config.yaml
rope_base: 10000.0
rope_fraction: 1.0
tie_embeddings: true
parallel_block: false
grad_clip: 1.0
final_lr_fraction: 0.0
dataset: "wikipedia_en"
Each number is 500 + 50 x the weight over its row's rms, rounded and kept within 0 to 999. Layers, rows and columns count from 0. Numbers have three digits each. The size before them is the row's rms in percent of the matrix's.

# layer 6 MLP up, 192x64, rms 0.112, rows 0-33, columns 0-63
106:497548555513481487487489435452581475472579455491550516458449509391529563519572624526512512454462528565574654511428476546502535506533488509435528421517507490615482489495466515515459506559568510
099:542472509451640535595473473429537427580564524545566491524497446541452569520461493456475497490464598442493511494491518448458498480553519520588582534520478537531526431565590535435485517428429535
105:544495491455469517489641413421444499565594470407385419564433577510531532482550490441455406535558499509527539470500536547508483501517517530510475451505445444535497424492511488495559574478514544
095:525503495547570493565514595498553622605490392453457461435493555573414453474458520435482470447466577455441464508446484455435478514441519496562551440542506541455455495507495510468492518419430519
095:475521500522478551452518479392478529584510484506577516497470424539394546572503514486420474486488533466486558523528507434522452446576548444491482497599381510450445453496452628476419546521512546
116:556506541490575506465454484535428517558536509471527537394562458573483482493494391486515519479572407587505613472580522544411459482445435512412546432473469513438490505500560486508557535559455473
104:561539552474475390520485541616540507507469539558477492542464490500427522470496548466517617504463485508421412438501461416471465511564603446443541606425503537531473501451462471480469483485506411
098:522539533588559512510534525604441506452480458561504514458420456503554489496596533479505515510434547539492423471537412471464539482508480482480552511356486546597477576600524538528532478541462409
104:501383542528558520516483438513420544486539524531643521489473489460411471545492484501427506559556441501363564490483484445426419554508463510452517529534559490555422450511554464508532498519449450
093:452534500476546397572474457495576520403559577553496527441502414409451444488483499552456559566496463483420550521520496447522465488388524526490512496427513538466478483528476387458540448553548430
111:454544554499449484509526480326417533547544483515508459464485511555501539489455415527502480453500457477379563464492480560528458571444480452485481515514530504440607470535410443547540541548442565
120:455495511515507501567526436607503373458457532483542476452561522491469503493536510596491533506459545510503444484493510498560472464499642573538436557549451432652499463548465520569472519545479481
111:421482454561559444531397460482472446591408508567522542484519504527469539481407428438539517544509555493482436516579519472483499535516563383602450602498474504497480531429507550572485482502533495
121:443536489555462537535520544522479459477547451437522409480546481470540475573635514438493522539442419499484539486501672459513524529502572525607499542598541531452463552476521451484478489521547477
102:487491546512517500556482453497575413477537559583582471530525529599489402448421518506473504476499511476462448489438575537483596508526467459536594556556583422509500614507462488504459473502521600
092:469474443535568575516543582414449528604558550467457561547555559581506526517475562432464509498600589431512526433515509455492397508529478554524458581466500539506562504461499455575464470508506538
088:467552503512546558575459461455466480490555506478559467481618516443463507492380528501418463601431574517556540522460526551407470530435495505539589531565517483555532498386533507476466510531456437
097:470450441421426650528522446507588510508537504470524536477449539555420372440488540595521460495553514497559527518548501481458499545554451480535475469524530586517606441526469527451518457488514545
112:457481508426564473475411453502545426633470510522467533450457499477583539486533563568535487538464499459500418458531487474542495529519568525457416466545521449563548645444494550475499496589546531
102:441457456508484406489581519380482582616493466529524586460484535514468466436387529518605481519570532538509500542442457568532456482459453474469563540529567555469520580508485524496461487484528443
097:480455493566556529487512497442469488472556435487445495525552525478434400472621486512526505485490416526421488615559574499546519453457507570516574507492538401524538493594462498463505465427595558
096:520606506400472466425411489533548400534476451466539566502506436599475513535529553464458579520411481457493482525568514540484506538444535411498490438537534517579528503498582454523555547537486586
099:508420494474510538493479471518516481520494645507524533461495433476442417551510488443469547597488555556506562513525464587449405479532478528505541411606529413530509504580492523493424396461517477
106:533428456547457489452488526500536445445537477551505497518456526564617533501515458481605548475569439458561488501437442510511513550508542558495480490461447524496486537648560480417504356535517448
105:504519502462492401516494421496458585586467453478556416535523524524551485485416547513472497542538490442444499521448516461549558589602502550502550526526390596534495421534504429534475430523441432
115:456534597505458478520459476501471424502362561524510546456448510397537565490498630439518477543479511393476528533421495526523510552497461428497512496479450591514533507498550490544548562603518523
103:610492527507516430444501438552534429492550473548469491423571533505465480513529573519609503524485400404513367497422531481537539473489562459520425514472511458510478545561448571542553475529562504
123:499455479480496539579531569546556498463428510555501495539554487517467433478571581482562453628491411512595571468512541475546417463540537411563542484487450513473478426547522540495461503452465392
109:433541473608446419457503527479577489456528538393501500566543503553529492575473530474457490436551518493463515467565563531532489533545480383492474565437489450434474499537650495471563529550546485
106:456482459487526577468491538456534524588427521519524466496471484451406475534412532479599396424393495512544539503559588436494505447449491546605469571532471451537488539566448469436491449509471496
093:470444530511517519540521530478546483440440527462415600462392385555544492510573456527535500549556499453489585586544481453563492466551509470470517569466497439486458467446453456518477390462400508
102:508561444518445556468439450403480465532505489557498506498483495541571409516492504432444487518399459472530513485473547544567525519459531455546519498523675459517535449410503500436488455589579556
088:485532540517569409514542575591520572554581493472475452504436502574492539453446491488592494512537447488447518518397458552506495591552478523613477556471480470563440482551509550542516463474385509
102:537487492514603518455491501551527587514588345489578530431575512495521516504548459464549525499522419506460548437549423464521541387517446499428466532457419482467568429526496513498493459475553515
# layer 6 MLP down (transposed), 192x64, rms 0.0955, rows 0-32, columns 0-63
103:544488482393574583471493497554484486494503511541503538469574460431580580525443558615486504476544504529466446448523427435505547450530557535587545453427518432594427503483532436422530516496500471
101:443487457461459439478498527486509469430487547458530443517552520507612515492467528391518436529499516365545583572582633460560491585570497515450503511517544540525481439521480467538440561484493509
116:495474642514485381438527483560542503555368536511540528473529603513532510509506483541512412430489513437481525595529471425458490429432483557447466471495541546562475481534498506461466505499466582
091:474431493523461441458440491569525504479465595525457436510468594463462568491468469435562436515514400519564514463394406516545538434522461546463448534564520544499614585526496543468486436503496525
092:476478534527467421476465435509492454431506432597468500592506506436513501436516479526488490561438439502533502482436505481388540450489500482593610430471504544514518511476478476396518414450550621
116:536486577554635531599535522609469477548514524500524516431527426508498522559500421478473471473564471584485505483523494445503399467498484520415555597563488490516535440484612508483559496477527551
105:519484540519554410459420489454549435445462503485489477454505489594517511594517537481562552476626479473552494555559463577515449491435382392470516466500411511504516466512460451432510540441470461
101:443428525587434493439453457477516593475490531499442515566508462453558520428426490462439459553508488553449624472487466624478401547564457494516487412462491511479454482558422478473512527538536477
093:482562480477486524472448502527447522546513498507484474538461521523517529463579574510507506427517563467496497352555388553493563539484508481525322502500531475606560564447477516490470545416467496
095:595519504541502543550458525492375524622512371448491552513508449509485516517466498418487475488441476497486481490514432537547484495552478515420453522511547421485508481550522664527482543465417515
108:418512519441453460538589508440568566479520451507550462482533467391507457441568412469491521482551465504442553499562447540540613510551523534428415412472428532442496497573516534447540500524456531
119:471505516522432382542438410508446450513541480489456394529470620446462589526554522520512547518544507451480568530519555533531473511511570497536467473506539447522610423495474489428495589432462542
108:419515457495593530469459491410490532533455580448465492470553445460500464622494482524567531486525497526556466424492537488459491456395582384518583472493506508470425505495495514456572465445493397
120:461561536493472502480460531533472500502525524448540442520482476544488446489638533533672567522441446495549568420451559467560534550456534452508537561578555510543472520510477464461436579424492499
112:480408529451561552513489410535536466463414525629579469521448586509522526489493499447481488535501522492493620462426469480447538492549465481571404552538513505468458379469538546461488456449485527
097:485545562477557531429511431509519522494453418530542447556502512445551447470532481445502532549450420475538438440438512575455667493447457468438501442578454505514459469533523559519516484556419423
089:549520534451478468497473471434471448498469446441474449604416506563519535511592453538577543410555429503447532547485499533524497524525478535497425492487500542554549574597501461574533613496474611
098:573508520510612459500466512458400434581492528646434472499485389498470473469461501481481556587441523472507446452459474502587607504534481522476503448516579449486449564480526469477456525451486520
101:572608470477499662462596456471445577605515418496524475417474485517530497495421475520497482506573581544514544467542507549551527514489412466517507530497499466446534486479465596549459512530531503
090:455498497499470591422543466593538359520560435451456432571509496463453455455567503454534455498499427447499546521480397527511512528530495492411526549496400529553524464482571462465470553456487574
099:502483463503410423411576550482588440512488524490478478565460475488408536535494494517580452516602526460543497558503439495522542573503459465566401527478465451470518625435497542479411448544478521
095:481484482499541469523531507539484561505512567488460482484538505493421471432522442454498381484567576589392454492537537422444484445517455377541585526478466440431412463490445503545535559521519430
102:610483540508543526450542494556576536503479518539420613463443479517489592526525501443484430555526432570436496562446497527416535441590573440448533456523489455560523453487455480521443491585470533
110:393457504491523583453498433467488545467536493515442482500557504453474406536546513445607482512470571501468511439445540411526467431474520554530542617505484520534478479454583554585576581534485438
106:564430465432545574592453532448513455499505509492565527526550625468520511525427540424516534529528532459508479548586511509502532553506489503467491421438602517533498389429543531496435458560562426
113:477509479509573499512517564517426464460483487420583458479497537451602463517479576450462470484552456600526530473455513549578483480496431502504514611548504522516410384456422519489489541388444478
104:495502520463466466430528511480482497435526525551582501462517530558591370498418456561499394466485437445542549498474548439469559429415450573508478487453589544498493458484515565507521388541470467
121:493470408592496499513496537510468427468476524507452530532520582486498596500544559459551496631525566548489483486515495415555572493511497497512507544481597500582551498497532552626460425418567467
110:480461525530494469482504484548504388565485533483574483508516474548534534560523518537423500509586482440533438513539510556475602417414539534568429458499459475527599567594492564574468413554454527
106:555386440528487531532441515490538452519412569566435576491446475492462491471443440536587569536442495514498579509451503467578478511423445523565444478490589469523493526535459433517455588583512551
089:563482444462384500356471432529499466550512527528511464562571508503510446512443560523503510420549496511498430528494444528519528514449454538513519484567606547459550597520471514437567593541543561
106:502493539435483432435507478458537440416519441541481516434569466504493451516518489436514458456637403438524527523398558426518414512503467537548497579594556473526557449463493553544469489464442506
094:521535590409522566445510419460541511542493544531568549542533569516517468463563442445419494399431486476543490440490496469518469485405560473515461466475442492476590620588560506483522556492539474
# layer 6 MLP gate, 192x64, rms 0.114, rows 1-33, columns 0-63
099:546481583523590541480545452472459478492453526561456572514525660545459570538480544536484514563392484489457502491456478467489533417422526542548523541487455492428563438539576471576514476465536557
117:524466469454543509431529465439450567459512514497493444402465494465557492518506496528507524548505456568433529528514591541484483517555555612431560618509477462570651460555492477430479441488453483
089:453462547468530455463576414493526396483526540438593591440562493552470430541513501480531434510522502492432650491491449512466563573500498467517520566480560485475509506407457503571468510537523419
098:494520425502552499515420468524528612531599513601424494462478539477509459528538444542446531500507469480443464479562468483503412602476513485488563453503589557541546572512472504587499458620462447
106:523562565537463521464493440567450482540601576587425443470552489560475474443503563560483488549521546541505481545577433532467499564587468494552491569487553507524477441504515439455472512347478460
092:537516528512478466414491639548459437437493477525499564465468609494469520527499450506552554428507548503407459578594456446446561552537504470419483501415527530520474551560457485563512519430495443
108:494488492477510474529530504442506515499534439489416480468494528352540506387480558473575491449384488587570470476467448452553392581598521555512550503485459460470455510542509466575513474480513447
095:576514466549489490537428448454403523447411484479474435540488537452521544524539484455471567472534586549544512366491412491445512561520575457437477494510515587596518582474441453506491497549543460
096:615550493470477560521504457613478526513471471411448606376482476488536529474480548494484510496540477541487410534501464493504521442493486561425433470534448499509450510509608504616475422490567515
107:471504573477467436428523366562456416546468520483519516470485524492527516510499459538425499495408415478490423541428530493390462492570522602470500566583527533476461417511573448551524484495540490
116:573460556512495453511538513549563443521471568564530522466610546446515444467484612478516499441435499590541444544470495396499585492519483504456570514446565474489462475527488352528489474512542444
097:503522557553499470559566475568432514547544476549527502460483585558592444498410495488480446588454460507429464553541570537462483509436580541508477529383503466510538539545546531542419417572541451
088:529497525515544417494541447600459382464493500578512527429547590529485535516526548415488549558520462574449494510472515530480490537516486593491536502416530453543472506470520379533421378471500528
104:569458526411566506544430455468506453526457504523593553509516485468550556348493542519508488555483408481564551501427502463415548510629434525558519484472530563516585482498462513501509501440467479
099:434575495498322460576443444486492482493498454494497425462491575600547504507558507531518514546520506560510446509524516513490602530545509509361556510531520547485551514464473453578485576501542477
088:520439539481475560557472459472460450496565533573484457518441563455530503518443419481501494531586506546422439487511517506499465445356456607479512458559466413602535535493466504597553569499480508
100:525555470435522494485527476562432474499607524584491460487505514487465575562515513520573430453433497512519411444408445477543579604423529459541461471437446460568511482625539455467463492488507500
089:503410566421524458523459456580572424489434507509533531570628603499445544505544462544564507595451369475435506461450492496551468502462543515505540492495507520503508604496513490551468490465460496
106:496575537533520616437437474429386524481467472501519615484470500582462539499541533476552547528495579485567454445492530471480477469467435497477559495568575533460591596491491442526473466474572440
084:488500505517484473392475468481543451402533444505537490491439505484452544499514491514554380453513521468580516559515490464522502520630564455520502497539502514460494512429422516498315470443481573
099:496464554527583502484494523478505514428548444555548548503499620533541557496437434481566445507522432471454516453458447506521570544568499565457494425453569614542555506541601424544522481525521420
086:570516592493457430478523510520489531452576453606518538504454521478535480424556543474446464493567446467451407626434538470463485474574473574430524525439457514440517464493504471513433580523547427
109:528416557447508553506522499574469505551496494587562477476548415510485475484516418481483505520438443541533493460567550445501448536503479550614640443489550526472502534647497487525517414488500451
093:508431540403596530596456476509500455469518580510479493532498528447415443491559482571491520543371556475469437582571571468509394509522498501495502522559522486473446472417491425550475433536492498
104:557418565409444543492528436574467628471514458538487515494447569428515497450470555495544507493500487513458446511503529546393479546523566533447531534441487466463504575613577471540563558546461539
088:523484568464559480434530499484558491415582566565463513499530458522494520504547566556433395491355488548423518430489500451396477417406463528416519508472537503545465505489550483441523477491479486
092:518541449547551484441505406516395432515488493487507486490510588531524617465508526466425473565440528578462455596517472487529526548509498544472536525494670505504503563483528463591420476498494467
105:524484484554471492481554420516494575502557488546426486478574472493483564410528454466509474582491493619576453523510568496529438564634433465459541467486467534535442439478569430480583508434495483
103:483613502422558511466565445493518443487500581518402568509554490453542501507463427540504439511480533536525467479528498519474515524574546420604542594463483550565556461466647478499493453542524527
099:539531494526460482483492482470484507548567440444516489521462499477541616466465469463433422496457458507560456464437447551501686471529510428490474405503439489559604585507484529549442469481460507
100:433490479490559543542530502461522515420466521521484497551496535437567546509559496565561443560518534479465454486499471500421523520515536471505636550480491385591511516435475369532436436409439471
085:491478590529504460582529525453535529529544480502524513572484532498500531491516410507472450490439528495408544522481425503401485433519600490470508380551469461585468641524547467550508472478559584
100:524424451472481435549517503448472449502416454496453465502463514526394478330470505552512501542427529537374518483481442504432543578515542420565502547517502520433428559536505481448482501515536524